config.toml
num_hidden_layers = 11
num_key_value_heads = 10
vocab_size = 10869
norm_place = "pre"
bias = "none"
init_std_o = 0.0
lr_head = 0.0103
dataset = "wikipedia_en"
Each number is 128 + 24 x the weight over its row's rms, rounded and kept within 0 to 255. Layers, rows and columns count from 0. Numbers have three digits each. The size before them is the row's rms in percent of the matrix's.

# q: layer 6 attention query, 320x320, rms 0.0653, rows 221-256, columns 0-63
# k: layer 6 attention key, 320x320, rms 0.0668, rows 221-256, columns 0-63
# v: layer 6 attention value, 320x320, rms 0.0661, rows 192-255, columns 0-63
# o: layer 6 attention output (transposed), 320x320, rms 0.083, rows 192-255, columns 0-63
q221 100:155107129142151161073147125153182118130140157147166106142119103123123073143148147122096162110141139116139115095127116091139137130169118169102127158107141138128125167136119128132143106145133128
k221 109:122124143131098112114099135148136128141123126093140077112130110114124148131123154130148118129124095106133114104120118146131086112117148136161086148162116145083136165100121110129098094111120167
q222 098:120105115126094154103127121118084113110082154099125110159121102133106118168141134144120129122111105158132096110153135138113136125090110137093098143136186100121179081115085139113140148089134126
k222 105:126129120107134158114086132173082143154159192083153152155152106081118093185130157139104123113112089141109148138147131132108111063075162168130141178130140155102162128124126124146152125108145107
q223 096:120092142137156165133155131106142149119161136116116132142138095117118085099116152191109160120073113132166131120174113119141161115122097140137115113095116101106114140133121163148110111119185121
k223 101:139106109122118123147146116115107128114124131140113124169120121138127113122171142135103110108136103096100135137128125134125105138131093160105145131130144103110139171113142115132114127127103095
v192 097:133162119131128134147173161138099144128100110111120132100110086111135132116146148143159126149096111122124157124111112132110117155079119128090124111115097128157181117140131101147125135078121103
o192 089:144144129145161141145100153114083112155152084125088137160133116109096127147154106145132159098102117143126140114126136136140130119109156163097111146145125129159115148108110075108118099127130104
v193 100:129123110156098092154098113140134114119128141131134179111126080127134136156138082099135118157118134144139101136099116122113135134126133144102135107144168155146108134115064111137116099141099121
o193 093:144140123144131161139117129139111160145137147107096139155090115139114152172085188117114159151140097145098087124100129108144151146110143142145137102148082105118133125160125112146152094091172115
v194 101:141115130093130132128135103176111111126158121128154155152139106133101151101142114146087128148103122153145187135108111172101151147114107154106153127107131129145099126132166179137112115128109157
o194 093:106154165122131146114132129125099123140112093164098105143150149110133106124126116119108154105114078155129105125160116110140128119114151117119126125127142115136102106097129142142109148147104117
v195 098:126124134131132133192147137113079162123110075170129138124138103120094147109086099146178127183106116095129182110132108103087114161124167164146121118125110107151066124138038134102152150106119141
o195 091:136133132120190152132123161111147140166121139100119161093109142131102111121135125099139113125095086128144162122096123121126147131111144118128121165128116119141128144139075149081105141192135120
v196 101:141161124131095138127139108136128102132108138151139115110089124147104102127132119126113073092151172090132176143182151086122162187132097131101139124154127114084098119125102165154098130154163130
o196 094:119117130136123148138143087100148125079153099134137120149157117154135155132107133108085177125138140133130135128106157130161111145136103153102109187114128112146125128159119126130138148097114152
v197 096:126177137105093123137113124126116124145122158139110140122125125141099138119149139132138188116162182151173140120161124107101153128182125129124106141106124118134161137162090131169117167162137125
o197 090:181137087148091123130126090127136125088139137115119114106133107133101129109163149145137122103150183161119127060105136125114126120184121141173125134121102099132128141122120120136120136149182138
v198 101:198130151136133111154119145138121120122113141151079108093162121115154137180116177131160135157134085119109106109087131170109119139160152084138114132135155139129120145165135172093125184101143118
o198 090:146118156092154131144111158140150146136123104141126139124156150091166150115165119115142097127162151126118179149112115144087133137150132100139121127087147150101135146137132131122137148121111163
v199 100:116105103135127139163148103119102140140125103112124091115120169163119133088096077142161127172111116146107146110126146146110127114125142140111181108123118100152118123079131095188127160109118132
o199 095:138152122095132134141129115118120125105142176162102122123137077130150064105153160171119145132115121095128128129141139133173122101118106125132135113164106111097118160103154110114095145164105115
v200 105:137130104081101107137109105125181092090111170118144128116130086155163173166144160163144085121129142098142153147147131123136118111131115111142146134141159083106142104114133117125095116138123129
o200 091:124134114153061124139110100155116126088104152146124116118131120148140118161146167107152131097122139097128117130155172147133132113092124090147146152087158126113120135126135156146110155109167155
v201 101:161128084150092139124072134133164090142116142159157108115157143112146134102088134109086108122164135124124175144097141104135122134144129094141106126118111114111136142146123109137122114132094086
o201 094:139126136103150137151099139119115105113116140118168135138126132134123119167123073131103142131113104132159138112118198166116101115142077151155138141092124123191107123099141156146160124150108117
v202 099:129121076135121164115156133137092142137125110129155110096100116125133096162159069134163119155111117166141115147152098133167126138119140115107120145145167090127146112148108167133127089121104139
o202 091:121120131127109106099127110164075152126136108159108101089113135139093080104150126066142182100094113084154151141102135141153128148087184127121101113135114149153136120132131119110091159121111106
v203 096:176129149129120075113156122093139105131132162141115127090134121121139118122132129145070143110135142141130137102150145120116118129091106134123088100133114126095126135155117099111161113134130123
o203 093:117139139152122089148117166099117149112140117138119112131127132100140094112117094130055115164117159137130127123162090153129145115156161151125088107113143134104111107151153114192191131128156091
v204 102:116101146152131130135109145123104140109142155150094144127129136120170148120140142095079090086108177171108132120162134095084116093103146133115146140092111115145099154135128127096132092121130120
o204 092:163100088080091130132136136089158119128103163136132153133104130162129144108095171135130070139096144109161179102117151122097147108094118182173146162170139106151167172169135124104164105119139087
v205 095:148160151100139106127136143123141125126125132163119129094107105173160139146112126144113150113182135143126123098151123109124147123138106161162148158192163110080161136098127054124134168104116155
o205 086:120106125157086131145142133111131127147146145152105172126165127140146122117156146078112144147087135145103100133102163131100157099127161123133132143098101106108153112157118158136148117119139132
v206 094:103117133093097144099128118164146136146145112095219162107137156117148170117123122118152101141145126144167110155120125162168171108094150152105110141111183089136151135139167096140160146137160178
o206 091:131118152154135168079116145104093107091090136128158160125107190163136147136095141145107159089113110110148126139179123161133127148118152148148119127120141119090154103141121122104173146163114139
v207 098:143168161139101114097146079073092138176115149128122135130107072126140136117118152112165136115114095122110133148139102138144153123130134132142127150125119119082090186136115117125135159152087137
o207 091:121155106049122138126154135102094086140133157141114152124161104097095126107137089075140115140131099096106167098117143142111148126136146163120164112123090162099138121131131144116132108124175153
v208 103:136114138166165143168128119138139108150215116132133092121137167121114116134100102126163118107106145159144145150141104144124162164120132128142080106183140101148134106125130087133152112144135120
o208 093:168138112164162100132118119128127125121122129132126182098140115083116141125146139102144161144152127125147103176115183134111119122124142137129143142151162121111152133122106115122089154137143129
v209 103:133084116121145109090119109126110139108122127110152101107097148117145107136137154157134113129146144143123134102093190115143114147099139113139072163150078094134120144139136149129110174114116128
o209 096:147070123171174116121106144103123123114134090083132095159115179131125153105087127176092129136144172092139165129133121137127138143112105080100086145099109099123155169127174089150137118105128097
v210 103:090147144175144159115144147145127117118100168096122105167136104092150111130128104163113086103124084115134106151122122127163122153116113112108132107105138132139103111091135130108078103125109139
o210 097:137143129114141091090094070146132101072137162128118103147171159131154133101100122119157136149142144123134096122113123071132080097116112158115091116163142131160139136143161095058139130153137160
v211 097:121132142087135144110107066127092116126139155097116106145120126060135135137112132116122081121106149150134163129105112094143154121111147121105139138152167143154162118101131125131130124093112138
o211 092:138099169153181137147183102144138108138128120099151173114151154144142144106129134087121113148160106127143122121145154131115112120107155111086194129121095137135114144125143116097106095103121113
v212 103:196137120197160147094137115155111120087120142134085105123140106141144074117161117123123122112093145156137140121133138161151130165086132115105138127176146179077166123111092088161160176110112126
o212 093:157085108118120105118116142147118165131123119136129162105098111153129120109156133117117104156160132127135149100102159130156187150172148139128134180141105178150133102102123114135120119146103118
v213 101:130146141142146120192106145164110118163150108093136142085119113128136095153135145130134171114114121105117091120096106120112132127122131139080153122155148107119123149126129111098143125150126060
o213 092:088125075115119136151123100151143109180158131114125159118091113113151139140131117158100159120164118136092111086125126147136098115125123114117138098178148077070128111097158129119158141119162170
v214 097:117125106124139169161088135119133078142140128149077160133178115114128148129104111130112088107147129119148091096136111126102075081144142098141145165125097178115080149097075112156176153111168139
o214 094:135127128124113115159134152123109134134094145140139139150152100115139168144161116107170124111115139167158135103120116122110172136105110095102096130089119168106122126155123114120121134112136149
v215 102:112176149121103135162146111131132122116083128128136113089080146155172101104101122123136150146122133121122214154142131117175167169170107116121110134124156055086110138122156132112187130096093174
o215 094:129134140185151118119145141179117095132108101105144127097103104163150146137106106095135104160120175109140123156127126148137120143160161098131166119108155121151112111130116083086149093141131158
v216 106:129121141128118103140124139124159094081133155131123162119128154142127099080120094129108144088133119146122136142143147107120139143148134110137106174135094141136141111093117066147167174143094179
o216 097:094087149156076113140134127151131113129139122146135117158095139109097104119127159135182123172112142109127122112117125107149178173145137133124103124139156101159113144117114132127145124129123097
v217 103:147159137147100121109149134101173133150150103162119128122116169107143137132167148105141141115130159108095122104137094107115154093187119089099120139155129163153090111092148148144118084163124147
o217 091:142132124091137127122165098099133090124135147150115128121142111109148155090122170118125150184149142156122152156164128131159141102157111125151083147152094185114116176110093187111136130155160150
v218 099:117135104136164115140104154134106109059127104155117170128147114106098105137151151140128100161131135165120142139099149142118126150108118151141100112099122143128114107073133159158146165141121152
o218 085:098153121105109163117125144107125115125117097153134109131110136141117129122148132136113153129132133164113123112132145143123154143140135125084146135127144154134103145125137152149120111149139155
v219 105:125121073185118137120133119183158157129124123151142174104097102117148150129139106149109107123111106123162108100155102142176107107134114146129128085145113136129125093129111125147165153121110096
o219 091:165164151108134111153141135089125132141139149154144128143157121097097118126186159146165117122171123149127134097117163135118165132108149141151107122132124143079119144152119124128133168097105096
v220 107:140105179150128138114148137160105121111094156163144156176167126145095123133093146119090124183148119117110163103083135150115139188107207113132129133136137159095142178128146148104113108149114147
o220 094:112131103139102120138125106162154135109138157111165087134104167121135143112096124106100183156087106177089142140159131084136119104096079108130126092073103134140126119191101123105095106154128147
v221 106:136117102163123118124113189099111155122141074130114156163130168140110125149132136142101153122126154151170162111182066080073140111138137173110121126128141165116112099135147120138105109117134125
o221 096:086082142128129103126145149103126145130113099133139159138144136136135159123131121096069141102148118129145136112127122120130099104136171135125109131132125119188130128123138170110106067102105100
v222 095:150131121123142154118078132143092136121109136125149138122110133161118147153133163082136130139112139174161117105108178123161141158102107138137141140114086163113125117157124121150118124131152148
o222 090:098166121130125117132091148123090132101073142147147132133169107144107128162111169109200106136163135134112115099165165103161092151102159136107110117090118128139112106115106143127139123141143075
v223 110:127120172135133111119106149149166128106129120178134088124103127154147108151142128088124132091105121145144153153182137131124105151168122139096134128150083103160132123147118132150194128133153145
o223 096:157101147132115133123141136152151161096139149169154147148096115101142141140106098128104166118121172156117130099104098134117132121116133181119090143191136102164116149134119116142096110144140085
q224 070:147078133122114066095115149112109169137123145160112180108141063183113098146127106129123151142152064130091162145112103173151144150118105108124126156146104150123139139106152131137128136111156104
k224 067:109140104109132117144117141139128164158151133129098122107099113105115145122096153121135158173101136143084136149133106090166117124134103145091129098139143116088085163113102130131105157130113167
q225 084:110131152147105142141113140143110123119134125138151142164146141124107167134104147149194148111096160156159100122134108099103139103123127122128123157154164076092130106128135149115154107128152132
k225 070:124135160131099162118084136106127083109106122102176172109126108138147163132139132134099119085167124131148099121105124129100108155148152136097141143113122094161143104117133142172126119126137128
q226 081:167146127156131110102169106125137111124157121108115142094126125129175093138151115095125140151138117126093159127154129175154110152094130141123152126081109178130097120102100095142104149104100122
k226 064:099099123155145146119110080098128106132134120157146106131132142148125095118144134102096114136109146141090157147148124143128129105144122141131129084138134144103152131116094119098134101192107117
q227 092:095148116135134129130114150115135130145126145137154151101123137139140097113121106085127138165130112116122148122147154152142105108082152114152139136123108170135077127165112087109098114093108103
k227 072:084093137112081154135125114090130088101122125137134138141139087113142115128133082143103119104110145119110171153123139137106143107129163061146119114177137170139135129143124134129124122108070146
q228 120:176106126104137156139089134125084152109140176116137117145125143133149136152108116103174101107107093119136092156136148124121125112130108151116121151130130116135157115137153154109123113191166143
k228 084:147145140169164046136116097125141120155103147123150097124118193159097131091148152129165145148154156086186083116139142130166109127118139193144123123093122089103132129114118157097111128145145142
q229 096:123169100135110097115140129117110087142128141126113154134101124092139123110114148094180125127112108146126115111143125135128161150133143142136109133150133164157175098126132170111133121112119110
k229 107:170126117132144141097103134153122122066092145131097154139075143120147138161098118061164106107070147120131119125147142128150109110095125116137123167113156139135119099111127094136148107146149138
q230 104:122148157147126075166115085147112085162101101159138099104146165134125160097156095127160104141124146129135145132115104135134154135134124118137135093126127129160138168132090182136100122111123139
k230 101:122120124113127165137100094130114118106100089139129123127107161150157132143126099091160157114159166084075186136139116158129130096118117099153107081104133161153138123130097131107110126143129140
q231 100:133125135132155132106141122165144120065171106169134161085143131163152145095142131072133146127107167118152161103119108093176102147125128128146108170091106151157140139122106146122125137133129139
k231 096:111141144123134116117097100160092186099143098127116100109115148164124145120149147113128124154145074136125098071096135130118146121165108163118132111126131134111100137120127121156084121182142136
q232 070:103114136128124152144131099124119134121119132135153154165163141135139155147124148105138139103101115166162120127155142116140109143125194099136115133140129040122138067138137117096157108121174152
k232 062:131170114156152148085129112121135163191119137127157187142080137135145157135152112135136127098158146162118084149105127165122099101117144114112129082122118138133114087110131116135131163175147112
q233 068:098131118109098095136155080146164118112180095163118137153146132103177139095160139115091163151144116144079141108101133114129131133106129117136131101102103157101145131138094114105097141121082138
k233 064:088109146148133086127106116133127071144159141155110157091143131163115105098115155129141158165091149093130132100159108110125136123128098126098173150134131134110111152147149127145111122169173102
q234 095:184114103117144137106128162096071141142086118106101132145140163140083127183103128092148094114096121147158093136120102114130113096104148147115146164129119096154157127171158156151138152196139153
k234 090:161152118126132190126121140150136169125117084114110149164126112128112129114162121155099124091166118152136095119065143134133153143142116156150091171111161104151080103115138142133137127122102106
q235 093:160115124152126112089141166150137137139082124082152093128119159115129134152115158093100121084152116131149132131066110126132133127114096146150125194131122156163138111103152173158160138171145134
k235 090:130136131143135166164111145111156162108147098131130146133133142134118148100129130179123126127115133144152130125102148108141152125165093152147129105119149105123102127136141147137157115125151101
q236 093:068141152128151160126123128088118177149111147161132145098127133129158088146135103115147125171131123121098145109169111128109136087097168127123159089141117133110118147162151127134111104062106121
k236 119:154104128125142070133104168121129130175112132104122132110094166130084133136091168101125132132143105108142095079135142095107105127132115168131154151096156143129154124121118138133146142134171161
q237 096:139110145149148145112113122104133079146132145129139119142144147140134150115124185106153175114132162157142127159116147151081170125124149128124106154140109125132138068146124138129127139141138125
k237 093:086107109135136072114095105126105083095145099120121109113084151087123134126072111094103122080115133107099107169105109133135105163127158112161111156140173150146173123167108141097149145170129090
q238 095:099119164127111177114117140092121111090129143179071139138144134102155114183117122126143157148101082146148122133138089136136136117129127162110125118138138143092113134094073108127108137092105124
k238 100:101156117156145155134172153127102134104129090169124158140099117161121098143102128161113133118120087116110133114090084121144123144171125115100161116129130128097176090128127118166112144110129091
q239 105:130091122131103108148108131104086117151123150108161154153114120131121116173126129104134107147114146092152107135143136131103169102110136121141159160114165129109144121115139099135150171109139162
k239 091:152165162122165162110148110127149176147114135116132099123088151118076097190106127147112134118152066169119131086130121093120117142144144134111126194110190125167120144134132148119171172161133104
q240 098:130120111145072183135145136152152173077146159144156144131115098151144139121132136102098130105088118100142119133159159095115166104168127125132156169133152120109144106174117115132154152148147118
k240 095:170129148126139115145108185138143135161133093122107102124165108136105119128159169109162121121082135123085137095101137130149109132086123090113129166127137138083121143125090109139143130133116142
q241 116:114124126134128134123130149120117133108143131114092144142088093095140112164108130166066141108150137140137125112134067120131159133158133161102085158077152116095137103128123133134121157162130141
k241 116:166128137136119101157117130127108142134130146120134114109102124112098141127122147104144128114114129113127100159150083131175094155130127177122157158109139113027143155096142104115178115086142142
q242 102:148130124102152102120125102114176141115153112089123185089148139119121150167148110121165137146155126143130131119165182121119162163112138133141126129131138120087118148141120107107147081163175139
k242 089:089101116160110123170151057102172150116143097100116129127156127139107105126130104107133126143199146136154121147140156121142128146129134164120145125119153092112155165125107113129092152171133108
q243 094:134132146120123133117159124111099150117158150107157116108155135131139145129130103149139131087111128109120096128105122130172159129101120128182160154145117147126137093109129108134155111151097144
k243 100:111142150168171069129163130131149103075160106129141139145118106147124109079175088099154127112182163161148128161144074172091145173102112147137133103144087129185078122119087110159133162135120127
q244 098:188096114142124125102137124155105148133166149108113123145108163124168119151158156159170136152160123141100114103118129107146085112127107144139140147110125116090153138118120105135128143158160108
k244 096:166139107141110156125116114106136134169156114138123127088162136108167123147163162153125142174086102130133173104149093155148102092129148104122117156136134160049116169105130139110102125117147147
q245 089:107113173133088128121122115131092190136088166099101134077149121115144139126100137137087111174174137141128142168172151118112126098119110092122183111150139146096145128190137183142165122132185174
k245 102:095127140117153151132157114137133120111140156171146155124168117138164097148129118204100114134131095121131159072107082133135133138130094076134122101123080135098129162150132103171117115139144096
q246 099:124119122146118168129108144124102113137136139163149106098145116090084136074155123151127060181092115141121134113112136088158183109130131133089140164104120135108124167125165126110133088135140108
k246 095:110101131114143183200135124105127146122153102158173131155158119079131107129134116156117148154104116161109187114096135136161098134130131097101124102133131156102117159125157078112115131149106130
q247 100:107136100147094132128142130104100116128139122154105090149181059126143152104158109094169107113092129088154108151129127118180144150150118109125136143102144137106101111128100111137132142122141115
k247 093:104159147159121121081114099126133122124165136123118189132133131157160123189113124119108116113104110117125104144090102133136097111146114123120116139128134097165127140126159161133158144124121118
q248 099:141098113138129126131147150154171151146154126094114130126140111163096168139100141169129130114117179105103123136138108146064139153152107108136127168154143154134135117115109163144165131137137130
k248 093:159078112165111102125140144118125130107109148129113110157102109154095149103109145131121135114142167078146122095155116064152109140159143141166133137069127083087143105107157126134115120143138166
q249 100:102137153118122133116141122104113133141138117162109130142144098085122084144121129141101167145090147148134150094122128148161147153112105099145146110120144108078124150106124135152112163076136097
k249 100:101119129092143127126133110130105194123128112123097156129159165103149128160154139163106144161128115160181113141099106110151133127173126115130134166103133064111133161140130134122101131116138126
q250 094:161137126152171131154132090094142074184155108086122113142122164142128133156148129093145142110151130155130102120165125149123149116142127126075109129176164113130167093094136114164147128127122181
k250 089:180144127091165155126093112062115130133134116146126129119114116170128139140136155109159123095117124148150090145132117114108083146093127140159156177121133092160200117169141132159161109175113117
q251 093:129136132132189153106136139122164152132145113126153107122134113156147118100139088133158121102125143186124153156104176105102169117096120124113141106124136117130080130158147129136112124160097090
k251 098:116153132102118136170132128147133117119173090141125156151143139174150123130157080126121111140133121203133115167114092135164127135120117109097102122106138135165109116129133103146115126098095095
q252 089:132160116103114117159108121130107149125098126098154154141117155142116094132130103108146085151115125105095129182099117138139097119136149128162095137086132127129086156125130090150119126126117113
k252 093:056138142088130128101087141125135126094147125092076143077096187103118136140100142124116174133111182149107106139112117114166145093127138128102130147148131134130135136138183170116113147122114121
q253 098:171107096116154116121164136121160138167132140148121121150149129114115117137168126136098098173117132127098149123079101138141158118173078120123148156151122090105118155121140142114153102128111138
k253 099:177145115094119120146174129119130119124146113135146154095117147127130135098152096133078094124102117160081161137097130142133139089104121143127144160104128130086124144106102142100150143152127122
q254 097:111125102115103118164130172112117092166127115135133146177146113150104129107121146117130159121080124146138156130138120143132114150169150133149166121136147129111091111151123097114139103126106140
k254 102:128170124170176102175140096131096164134126128128135152131202112096182125136183118155110124090095122122135145165118112156097126122123148131148136111159145138127162135149139134123178094116110135
q255 094:104157136151102164128130103099101110127086113144093157090139109106143131156115133145115098146152113131120112136105126145131145113135146135155148165111163129095139111099137105091160141151165153
k255 095:089122166141151130137143167137147170144123098153130157118145104126118134132127122122096100115133104124086136159099131133131141119193111162140165074123128143154096099125114158141149143113127117
v224 109:105084083135137128082130181144136112079120138151100093088093141112122145123126143100138159131139098133133110143121128067124135099159162148153116099144153147108153115134149151148129092127098072
o224 093:145146076094125112137152101114118098148136146124150109120143120133111116140137150121121170156089145086138132134144115174139122122112121138140121135145107125148106120154164119115138156109068118
v225 103:091104159114130137084128132091115083142140179149113133110100160079140128148100110137129127087124123118163097110131170130128120130159124162104117112146148125128156163085115133130158109129125115
o225 088:106130121147128154126177084143163088081125125146158145151118096132162122134137128108122129143153163125124115140140097130120113135111103110136139153145130123171139129124130081120165132095092093
v226 090:156117143112111161161159129129109150133147146153155086115138134097149156141142152115102143117168115153123134158102163110120179142134132092117127106146131093139123110146129145130117155138144131
o226 087:110102130139145154105103109129162159113130111091110128097073111115154066137100146129072135111107124105147137094137115133108103115125113144174140117161139111114129084136091126124133163062147134
v227 087:150117146109144142136090143139166130150110151052143116101100140107121115125141177083111113131139095127129128133103164132130153134143125157148160130135128134142134140138153170101151129098164136
o227 088:098150126149140142154121115136129115158127107157153073143116181138133154123099077097162110153140138116131129164092138110088114137168109139123090121136169146100108144152154061132110141175116155
v228 093:137151120175125148122132145141163099127114106158123127128138133084126133106135154168067137158086161126119116125130173111136140165126125141171138125200097162122110087159136105091113140145148079
o228 085:143145132151198128124157140126118146116111148139180110128158188128112095141151131137149097145163119130099116147111135124101151161120172121128147125140107156109146148143112146120156134126122138
v229 095:152127143081148113142126097090140156112104123130103117116123088063111103117131143172139126169119104121113124166148142119092134101121183155104099123101106100145162132145107162140137112107168148
o229 088:157137109141137162147126117128103077132161125134134141135107150128157085126119087154148163149124085146153137121125140123127154150128095109092162145139113134136122140108104066118111118152106159
v230 088:126104153106123146114128121115090134162134110105125118105147118136089132135170129087120128144129147069194101118128168129114115136084135124150131143100105108102134127124094133116115113081148154
o230 088:137108136132175136153116147116160117102127123084131140095084167163146140109073115145154114109108133129140104148151100149099122140150104132134135131146164158147145110126163167162163146130102121
v231 094:090108175175131143155128120128081141110143127158143127176148178130137134145177134130122064176110139114135123142098133115144124158091126128144148154141120164109166111130127147172124143115175151
o231 090:136088118125113122134141105131147112119125112106140096140145118101088124119157103152138148102146140123118131141124163135105135181169129115109138138125110169136134163130128128146123139130135110
v232 105:128113128124105140120117129102117120155126084096140111129135118083099184109102082114098094123158126109098175090108119124168125132140117136103134111119149120091112096150105180120086118155158133
o232 087:143112126151135127142125124112079123142122121129128131136102107115120131092127152133129138097158073168120131121128135137172108156131165134082164118140132140123131148107120122121102134094128124
v233 094:114119121098098119110169160114149119179169100104133130142127117131123077136107123164135161099107106092096172142123127117114129152130144127123133128106103156156143116126113112104122097129168180
o233 082:144153116115126095129125117154136162144121120125127138158122095131096151162131142137110081146117096152107103130144100096120130120118085139105150168102185107110124096103159117158114141133192126
v234 102:143158116168083163129115104140143088120157151065129140125086099109099083135112109120114093114119105113100113120122148164188125115178108124137164118148141119138121157141138121101098111156119156
o234 093:142121098152144155116096137100158126162131123121141151131140116156123121160135128113146111090100121194113131117119153116134140127124157121153140128169128180106120141130151094109138157147109159
v235 096:094150139103159098117134179090114137112116132163184168144111138110160116182110120139139141127097081125139134133135162154152104142167108176109136124135190093131149140144131147156096136122142084
o235 088:123125119146144104122150098140117141082123094145124117129153150099104065110121136102156125147115137113099118178130103134116153125138138176141091103144137112148139146127138131148110135151130118
v236 098:152182132158112123111160141061152142108138112169123120162097157137151120110194116153117149163090137144148133116138119143118107101118115128099123135139145139107159131125126140107090130128153147
o236 087:130150150153130105161137102143120114171160135109136166171134121125111109154122077081167103110160102116094108106144115167107133150109083156127148079169082126098148151077125122155146123131106081
v237 101:140118164193089139131123128117084117102133108133140114136157120111126125120070136127119133134150170126113124101095149117118129147087120103140155158175133160089149074122114137087112154143121128
o237 089:112118093116167172119104128109112101114140113102116115100126123100155138116142108124118142112176106156127104140145127111157114123127110120162103141090127163143134132127140150108082147173149103
v238 094:081115169131092135170134134121112138150134117129151115136096109174110139157131111137110151129123112119144102152125135163120125090130130138124156145063099149124137173132153111161152134131126125
o238 088:148107095137098106137131170133126178107155166136113101157145143114131087176131159171130108105169141134098114082106102117138126148112090149132135136128144090101130146117178113154165120152149132
v239 090:129097139155127163111152122087097089118141155134116171157101091137143145164146126119130109143072122093180131103133145103140110085160131157089100129084111149128124122120118105121105110103148157
o239 086:160148132098128107122103152088114104133124091125132130098154106135103121138148147095136148134114140100116154185178114094131134138060117144097143097190121123115121171150168108105144143101149143
v240 096:188143101180147125100115096114116137134113130147156121133101135071130124137129112118120105137126124155135079096119163117184126095119112170103200113115128154116105150142095124136129150151124137
o240 092:127091133073157104132132157101128135084132136171149161127112169120133105118143139090102107115174130149141129110126146138111125131113117092131084117116115122139130124140115103108138095105140076
v241 100:145110138113146148131141119167156132148164139131123125115112122104127090120160100149117119099100096104148168152114135184139081144151161141116152121082132156119137144203142131142157163141114152
o241 088:130119160125114128136120118125102123140154100167086132123142097089126132099142081110168109131175091129123117138130116145093153136155145156111098180125139131141134108136120153129085101140097089
v242 099:114115109131118117115149112155126105088088128108122129081128137151094165121107154085140120111102107125089122145143131117128101133113118161124179129183127126084133119136121126140152102141100174
o242 097:104153117118129128146138133123129158147083124100131070125147127122140063113142171144123115178088125092116137162140172120162127134093129090137134098093115139093147166133121105129113117106113122
v243 089:152160116170090123135144147075184155128101101162146151150101151147095103154165128109152140079089164125136138187156095136105119114143101150149121115117101099116160134127084166107151134135114125
o243 085:102113134120160103146149158131127123167133120135111172111114149096132134144127128126039126129084122126103136106116187147152127144135099146167142073130129142124088130064125123150186127146111098
v244 096:093097155137108063130134158116121149155117097136095110129104123121131138122121152130109162100094115145116087112132152126141126133134139098128182136113117120140111132123124146116108099129186164
o244 087:170119119084120140101126141138105150113090160149141122131155119144108144160123170107150095127092144150131133132088111112133127132136077118135096144123144095114129109162127105115145150102138146
v245 100:117145128098095122145132137143093132162080119128150128115100124193105158118063117145146104147140114110106070137123100149155164109122129105143179149098164114116107164146117083144149105096139086
o245 092:136124155098079160112154154153113118134112180137080104091125108105142141172148132138134151078126119131153098108120128129151153111126094147140136134143168136129132105098139173100121165166139139
v246 097:154152124153132117135144126154132133130150111132151122126118136181177119166120154153131140136079105126124116163118119139113097128103106156112138155136123169113137144137102116116136159141154127
o246 088:084126133101134126076099121161125094178167134143171141140159113118152128100124129187113123127146138128138137101122106130122139144136106100148103136184168140078121157114150118115117109117119151
v247 086:106126160131127132138144143070141102122115114168147164151121113138089115084126145153133133142132132075109127145136138087135115087165116104116144107129062156116106132107133118149175192107115106
o247 082:119144126136120127099143137126130104155110098167120136130112115149111123145124112144072114138130117159125107177105128149127167129139125136109162154133133091119112096108138155146141133158128148
v248 092:114153104149164117139151121140146105112144133101112135097140154121103084126130148147170116143151173174144095131126151123130131090156084150120141117123142145090110161130139143145141082137131170
o248 085:143134151139168116099094110168123113112118099167131138133110131135144149064106139139139141131114151142140132131110098095133133114179113130189112132117085080167155181124116121088109146146135142
v249 094:109060128118123085166122143138145083138127167137124143130115142150090141116187094103110144122117146101118154116118127174122076163110090142149096133121162167120169049141142128103131123142110090
o249 088:126136152156109093121101096094153133120091128135114134172163117113162153161119163124111137126140185170140130089105149130131144138108145122119135091110130109129105108112128120141119153138171155
v250 102:171128126122152119148132161120159132124163145147191146100092137109106151067161156144154104145092108127101138110139120125077154105127127126148131122069120133112136120154105136144131075128102119
o250 093:124148110110121158120163143113131099191118141138109106143149145132091119118135113128085118114141075141107116126116134141088136109134125145095103121158133188163079104119119109136158157122100101
v251 100:091123140127178101113115117107108181084103124091154128157124090137100111138145077165150118122102112145156108143150112101118154092101118142136122151127142152124135129092156122128151151095091175
o251 086:114148116138062127110127127111054118100126130148129100117128137123079121104097152147138113129184147087119107084112134189155125177124187133132126112139142080129120138145146120152143128118138092
v252 096:164097131129117151127111085174130125109138140101105129114097161124147115124163135140099150115121140113157099115099109138100127134118112097098111128161129139163162140145129135103148103156086093
o252 084:134114107127089145129059119108104167131098129114103113172132155127135138151128132121135156118118172085076181092118166132078129160135113111136148131101126112148137105113152140138131118132165126
v253 089:119127142151134150146165126130161144121107107132150066163090173096118113093149106153142176127160160123118128125112143097154120102124137104170127141176100135126142114135122166113079089113116170
o253 088:127106162160155114119100118139091132133119132110132135105092159114081111183089148135165118122124133134142113107115152090124130174139156137105141133139117137148099122099132089160154125138117116
v254 092:114087156131153160141116097138172158073146091101099151113131140141131105140088101141120148167133098113104111177145153090169157123089187117120107101131125118200120109105137122159118132142127142
o254 087:184120070099174093138165162155126113121130110112074133117107139135106114122114161111157110135116112097128125140058103133101157110150101096134141126132124157116133161103132111097141124128176114
v255 103:148089145092156129063103132153084143125143175138084154148148085141133152107103125128112160140139123144138142103130120150134131155137115090125093106107092119138117138144149086151162141137121112
o255 092:152109157154043162175160089123116115137104113117147137147139136165163171128121183144146085085142117137139141124152126138124112079121114130168149148105211156160139142151082170140118114125136126
q256 101:143107196130139096088134188139089082103153176165134110108121100150135153129157131126141164130117095137161151100073119114136142164162126142133142132143152105147099161157114138117140099105136122
k256 097:120157114153136163112123150156151184163176147157118175132137083133092133112155114147133129135149099151124157181098150115123123124154130099170141116153136132120142140138145161133176113137154097